config.toml
num_hidden_layers = 11
hidden_size = 96
head_dim = 32
vocab_size = 8192
hidden_act = "swiglu"
qk_norm = true
tie_word_embeddings = false
parallel_block = false
init_std_qkv = 0.0567
init_std_o = 0.0
init_std_up = 0.0567
learning_rate = 0.00446
beta2 = 0.98
decay_fraction = 0.895
doc_mask = false
Each number is 128 + 32 x the weight over its row's rms, rounded and kept within 0 to 255. Layers, rows and columns count from 0. Numbers have three digits each. The size before them is the row's rms in percent of the matrix's.

# q: layer 3 attention query, 96x96, rms 0.134, rows 77-95, columns 0-95
# k: layer 3 attention key, 96x96, rms 0.123, rows 77-95, columns 0-95
# v: layer 3 attention value, 96x96, rms 0.102, rows 64-76, columns 0-95
# o: layer 3 attention output (transposed), 96x96, rms 0.0947, rows 64-76, columns 0-95
q77 094:175161128159128097181150129134096127116136138159088151178145110082078151113107161116121169148117099145148094103151118093117117104170111138139134177142051058123154239131147131136103180182150175083120080100107111126134081137100145153128054154128102157138189139110155155157154167099124130088
k77 094:085107140141155108099147190110176143140128160109157141037149103115139063130123130117109165168085139127134114092096112180113105147113183085045111128133194164123129126141121106182127137095131119187132137137110101225195161132165158140104163146103141133161111127146109083102079115126085129159
q78 095:128120205137138099120165161129136130075140066145107125125095087071106139132094146171074179176179121156112132145119148073143159124115071170152140161130127113128110178017105137141104105145089149094191134088117135115111080145133122102150125102150119173106151131154150189102128117070081155103
k78 090:134118104208145142158100112152183169136110146114124168169162133173094077134108131144173203143074113046116145173144070173161116117105138098089120114144124102149181102129101117153092107103121114143144148176142115154126150147138125088108193143124126092119082128092125161099139031100143075109
q79 112:148201129091196131162164131110141101094136097131129144113093095146115118180096153113105183151132131134204115100148095140200164192088136101165123151095102109103085140142144122091172164132173186093134126074139077129153140108094089145137081158148140140113162096113136132130147211072144113083
k79 095:160115134154095088080139204151148167173129178127140127149096104113089192134062157121146156119135128111135125114100136104125099058100208155100099107118171128150139058147170135138058090109161105178134063130114173115133122163092181122145143161123106131058150154139089133120118152109083134105
q80 137:128084124153166145149102187146111165165089163126129111132089106132130149129086115092104183168120160142082087137155088143145171167133191196051132133166157157131163144197140168106098078081118141181116130139141136184152105069167171129155196151102137125129146127152103119101086131176091134135
k80 093:119154116108125105144155094080146088105220106136111131100117177146086081114193148171140091080181142121157203168107154118110114067120076101152142169099119168153131103079142135116180173188117115089143098109124132067081164140097108164132107125152147123109125093122164126140165126063144102148
q81 108:093201136137116099108112100063114112091179125129090141125131132163135141129200152161117097100137097136126181109105171080141076103120105080150110111101089096149123085075140095145149163150090127064177110121092118088079127167077093116068089103141153138087083135116161107167179132089184115122
k81 122:109127134123079067132160134112102068038194112112102158131147126104148132185145134126136112116181123139127112147133095152101092122095144112135123133052104139097113126104150080151114145134159101051179173130093079083093094206110122157086117164120102138146121122071103122123191138123145071091
q82 087:096126090154130153120152172147183143159073128095156099131150193138148106144137128084186121148053135145105128125093116148113143114177125149149105119205076106087113141167087197135117166119152169157109184134167140120146175046106141161154162156135130133144117127095128123087079092139076116194
k82 112:137137078135166172133096093177155177161094163149096132156113126149151123137095101131094129141131111139094115143128137158165142145161115184123148139168163155151088158176157157153141110076150149205042144113174133157180161060138094136181162104150128135173143131140097096107057146127069186157
q83 099:077140124142103101100114090140084122103189127141065151128125145153107109139211150140129109110179098149150159148136128117115041071087087072131079161069089154121171104116146109118129159137127098104139114121095164136079115142075100130097102073121142125107090131087155062167171112152192107147
k83 125:101138148111102105108131166081104055040174132107151126108136108084144125151141155146139134139163153124181128100080126145096122144114145085106133104068098107131132130087117079151102135193126132057188096118049113105130151208104112140081059161116152109138157130115123132117172152143154084088
q84 092:158126158131168148169155117125159137125089127118138120151173122132158110077080118116170127126051145095130083119180175145175142227163113134148163143189140064139128154112112192128113144190109156139114067129149105131130134124152177107145089180102099112135186125126139209113132124083102138168
k84 108:126171101144184158169130130148143169158103153161108087160106139147125134137108140140092157164120128166070100113152107146084154096157153150100147098159179139129136170167149101119117102031128170164069123129157124157173177072135104154129207115138150204123108123160084047122096111138117157122
q85 083:102089118152149143164128125111156160116090077095140065102145158144143130128094117145076123115103130155112181192123190147134129136137208114142159152093110102199128142159111219140163137149089193145140087083133190112200157102150077180125124156183094148129154118136122129126109120131094150115
k85 118:126140085106153164133121127162141182173101150117112138135135067149143157114120148104119134104116135140094059139164115155133170181185128221136157135189184076119165135183160135074151131119103149185048092140149131176136150097162113111179159112114112115134131125155166146094058109086140142116
q86 085:107155155132162202067128136161188160158123113086147113111157133102144124150118092117135172157133129150118138150089088217144163157133159169115126098194129205136110153150127159139127097087127171158147220109113117145129155102084114146149208091115144148175099129168147105094130113173121151101
k86 087:112070140131136147122130121141128073159149128140126143166143139147102108075171137167176061121121162116169144154113179085165097112095076134166117142118090080129117103121123109139142137144111154096185114065132199044141068170146147074127103126124088053117162128112116159085129141057133093101
q87 100:138115075155179106151135161152103138153077123137131094089152104130126114137104108120124152133144159133133078114130108174146137142133150169122127159110186140055143135155199155064066077133124154170113116137165130171142110107143134083164174083079115140114196116168137105105038117086045134153
k87 079:169187119155115179098123145136166100178068100048125081178127112098151178075083104159132121133110143090135183161132143113152129154146104092124132149146107075154139124145073141131110155089145186134122110167146150147155130060148141084184102108094126052190150164089104135116116102113124092113
q88 099:153103119185146127172133090180100155197108099147124124111169127131102103102141123119144157141096106129101151078120165158137116180136092124109181076225173160160159147199119156115161116090202146186135139126115098162171147127195128077164196120115089130138124164122149122101100152140132137130
k88 086:125137116077125119160171193135198122172146141106123079102170113113074107117150176138131092127111158142123132112119158147109167128143076109181095143170079126102129127035093135089084165140095157092141081110171155090053146137180152157150092192131157134124158139136115116100093116079097129090
q89 070:110132155085151114120079201131165149146103152087111108104086099170108166137117089084088213116158103137132095116137100118104122149148189139075091123126160143135140154143167205105088113103134151178080142142180123173154119124151186149188169097118114165101127104201136111117153067139117124108
k89 176:123129124131086085125156115088087060065200100128158155120123160078141120152169135140160118115160142114147140140104131103105080090092127092143122129073094122150140115078143096154120149167130106051208149107081087069101117189102120135058071131116143125114110114110110128150187148120160087089
q90 094:121102133174102122149162171149110152102130068193124083084119104131078087143125138140128114063153163063105159124116164083161158162119158080149119168088169135201156134104115143117156102125130111154165086126116126118137168181146081113086089169186159122067103108159083082149146141148095110174
k90 092:156127162137170167163077158145127134119107133107130111094062154155089163152120165131138147153116139158138130149209114202133170158165110119141148107092101138081186148159153083072099078109122138124059091155182137154054073145142201097146153111088107132131131144100107147137122136081156139086
q91 098:167097188141176164131150161117186115092116149157117112124154187117107083082048155119097174178122111145117103153128145117209099130109095129137178178108147110140146174139090128080087108113125180138167106085103118107143127179126182113083132179103137080191153084160143152120130127086145136149
k91 086:088179125133136119109142091089126139170148136020109146179139116131138108129116124126148175131136160112162112137099121146090178095144132133104168103105187106158177166087174131174179061109144163133142097135164149152175108182117106150112164102144137084078143162177121114107173046078137121123
q92 096:085115113154151119080089045124088175146124117143130143123123165153075079114105125138126133100088093109122150092110175114132134052127064119146160182123182156062093122082140118130153152134122108163129121161164125114136162112081121175143139125151091120155153136174165047143121193109125137210
k92 087:160148117139118096204135149106070131163125134122160115161139088049128131107140162110151112084160137157106127155111059180128154125164131124099129129142121123073089111078152132114122120152242151100088132116146102127091118096112136087125059162149155172130142096099056117110123081189097112104
q93 114:141089102119163125140097090173096148141150193165076101132117122145161154147147134117095089146153106189136131149115127148163094101145117162119099171135128129124121121195221156150179103110156114150084089106140183147109153100062096159082145120140139127085088105107103025131138167094079145110
k93 101:131166099088132046120089163109043095127109097108146132175127128138146134123111118091111147135128137145164123073083108167129113165163176130116135106155070100086108135141142114161132150161160146118096051125134084144149142165140142122210120124085114134165124152166130117198115215187122148081
q94 121:187123098157118125131134154122117109149134116139166145145143111098193124180076094107138139092112191158125136100104150084173156137102169102106123100049117102076125124098108090101063148128106079111154118142133122191169093174168135120142114151161078146107078070107088196106134174132190109099
k94 094:122065168130084136128149139082152150063137119073101144135110103137095146121084099166098128059145107096080157136159153132141181110107151195138129138127188188139089133154083183137100105099068103092124169145140104163109097128109123167141167133127167132111138169111127152105112051129150173202
q95 102:176097130146114104087099074118082133138114130138072084103181168161147037145183144112080117127108179144146143126086124132132099067138120130156138165093156124074165144142087088120124128117104168131157126110137139143120138088228149068116090176150119082104091075080128111141121143109077120116
k95 090:115199087140116095168127139174165153122111118048157155140103069109108092142105118106171158107165101160137133161100101166089136100147142143122118109122086142151131103159096140078122155129138134089088055190066179122103143152047127138136143093092126169146160160121116045142150130178163143120
v64 111:147176073121150130145120131103143134115140068191103076078193138075151098127142128186133112115142068126152107099137158133158136133171081154089092097119135176130180136129121132179135102091152091156108118078093147142166161132172105083107145081126145192162111060132077087166139111135117082174
o64 112:131133114138161081150106125100128119150167140119081102122132153148103088140133040140168187121163197111167151126138111065114091115152101145163069142168139164126177122144111121170197133104104096192117163115117121171178145122151125160150104079159127136203160060139101112152128092076115116083
v65 116:069151153119116156094165110112169171143109135083117168042157114090147159086117119081127081134146141109165148149156160095074132101122117165161135124108137161153181115092137115151157179121135126150167056094098190106141186119141144214109099137131079147141127096082104118083127103091071100122
o65 118:050113164125165121153094161125174096144103185058125168070155124083175200121094139110095080133136151157121150159145133114089109082091071170170114135189142203105162096118113135137120117098097108115133131152122170081124114122110105144163082133166076176135106107123174174118119131144119149100
v66 115:164070177124125154138155157129154128122147146113188124115173095083105085098170157164170114164095191102087075085121097102103120141100111101145178135131142140100183157096165096080097101134073168138130183127131086093097130137142141125128122136117102058113143139188195186117110113086158110076
o66 114:079094132094136144111146134127133146106102130135092160174171146114170118112088161169102065125077139108066092115123161137144103159078185147096082091127123082100120107081096092122074093143081135086193148129097122061103113043165129113081141184106146147128139129090112180098094148145134142157
v67 125:111127165160146161132137147131179151124125097179132103093130186104133153151127227170200174147112145134090167159087074141107154106114218124128147147114125123153148125130093162131144097104130058126084109179101078188175139142095082135097126117116157166140139131169135146116148095160087108178
o67 128:142111151089152150121154101163178106152158111173125148175130108144128181174107087111210181190082168130144150174103116119207123144149176138122144138148123111107138111161144107146216115165129090142141106151131115154143072123059151118103226113116102148153108124142098148097145132096134102090
v68 128:116075086132112113138146123107155124101119156210144106131079206120112187093207087174140123149119141148102133144056138130099144142150147146174138094140113110216128137152110143145033174083151130125129139082114097125123122158154152152141126070076127132092108112156100122087125078139101144109
o68 128:132147140042145221075165145105146127118147159134099075120168176158119103145128084171099196171146108164138140156169132144159164107117123159144161157068123117137181113118170121142171116121096118070118103119113139109146125105135161153100110095131125118119101209146098176099128136162095194075
v69 136:087148121200139151106123074082154154136128158161039137118094154096072149106094148079138168149143160105127133107195114086158122115140114145120090157127130197114128115150105087141158132147186116148141083145137077121104153148155135146112082043139115073130078094146162119147122074157064135115
o69 131:151099088093147152073122149167168127082137121139133144117166153115107135100108144099178111164116119175174130112153099136099114071090138105141094228178142158114121150190107182092163137154170066128161132154131118125133162130150091149140071067192096090111136139150136103105164070170087098129
v70 128:141127145172131163065136084140168139128124128164108108173157164135104091161122136185191132077159124123104098115141150102154092125130100094178135093148130133168107112089157146060161153073058079107104170168077123132086131099088055164106096159156152155129195140162120087122164104133147129088
o70 129:092111088154154166111142143109157137141105101154134185168088159096114110185123112159133126140176212189037075113136119082119061126134087164092153107174135100142108097158146097133139147157118159083120103107153177133149151088089133131151169135114169146131170135122128090127193115091173171160
v71 124:106058131129124086153147132126120126129122079139185144160073131159156195101145085121184094121115134194133165131139160130153143107191149137164130136081099154137088158100097152189167116119115165134117096094157149068123163137148209126176159149149103147081090138159120161105132206137141187131
o71 133:087131205083112151101127134091099132121153116107140091113093142105080114070167141139115150138155077112134147208156206119100136115154156141140160106053167199155135141100127084128115142128154154106079157170091126123106113165104149143151156108178173102088143093182142126146148159183083174134
v72 121:088103101179149118105181113144088191120117097151120155110148118174084135146146143101187129179135159210134100102145102149170136167106145084135131155138107147170129103119126065149160089136146140095153108117119106144178176125140120066155153088234121126052107077179110130126130146155103125134
o72 129:111099147100130148129080106149146202109159059172140138097145071185119117136114098130188147146150116172147146133145128085117093128090162084137147163117151143141135104129114073137096156108197147113100149171084149185111103124135120109161140031158087088060143075152132065121105137113096135110
v73 116:113163115147163149095063147127152140142080071120157124140156128145169127133073046141094082143150110050137143069101177117161079059103158128082100169100127101113143076117190141074131118155097116129150143159111163112127155122123130134072114121091099103150109102109125117170150136202109108176
o73 117:099162127150113141094104115137112097151059123124154164112129134118128131104102100046127099132097131088103166099095150063125081111163089106191088092168159112145135155122134138108136118136116081169149175114164106156141173161155114111100153157108068185173116080086160131119238136135180142105
v74 130:100111128086109118108117091110112148112106112092125183139180080119067076144148151152151171145127152134087077111145113083121137186108139121148098091133161088146153102146212169093103101129096156144145157078146027147123098141123102065116120112098099096081145187161179113132145116182105155137
o74 128:103126092110125111146153141148155120163116077164136151102122132141147113110034108168103108128070106153124111083126130146191114206071132086143054097120111063122105136117165120141134103143140105099172140122156142108102125115193166129061096114061135110072154209156143082097123133114147127129
v75 117:161127150129120102194130147167141112131109129124113159180162130100120087107136098144140158136120094141099104077078178124156124146121134165164052156119082134051166113137167166137168150169135128114123203088112172098169125131138156171110121121097080168178100100029158113128145185170131122138
o75 117:140190150198155087116124135077114023129089140148118118084055106125105155066136097115115170100139135152095104104162158107145139141154137128119115103171171133140119158091161115072162144130109148115135188109101135138129135143192072175126081185109119160168163118101099123118118185135149183119
v76 117:170132148090135192135121080179205102166165132154206086113085168132148156116104127132129102205137111148102167136156136133112084134107109102129088141128157173058097134099056139163132064130140171154093124203126110088121141140162172125121117158133163124172105077132126122138149148106163155138
o76 125:171107140109152171081146112164107133106157182100085118153117157074066151083149171135185156141127130104103132160109128128105126117188142124126115179084193126092122108131063110137098184146098169142117116137105124128157128147158166103094163189185120107211133064133154139169192127142129130168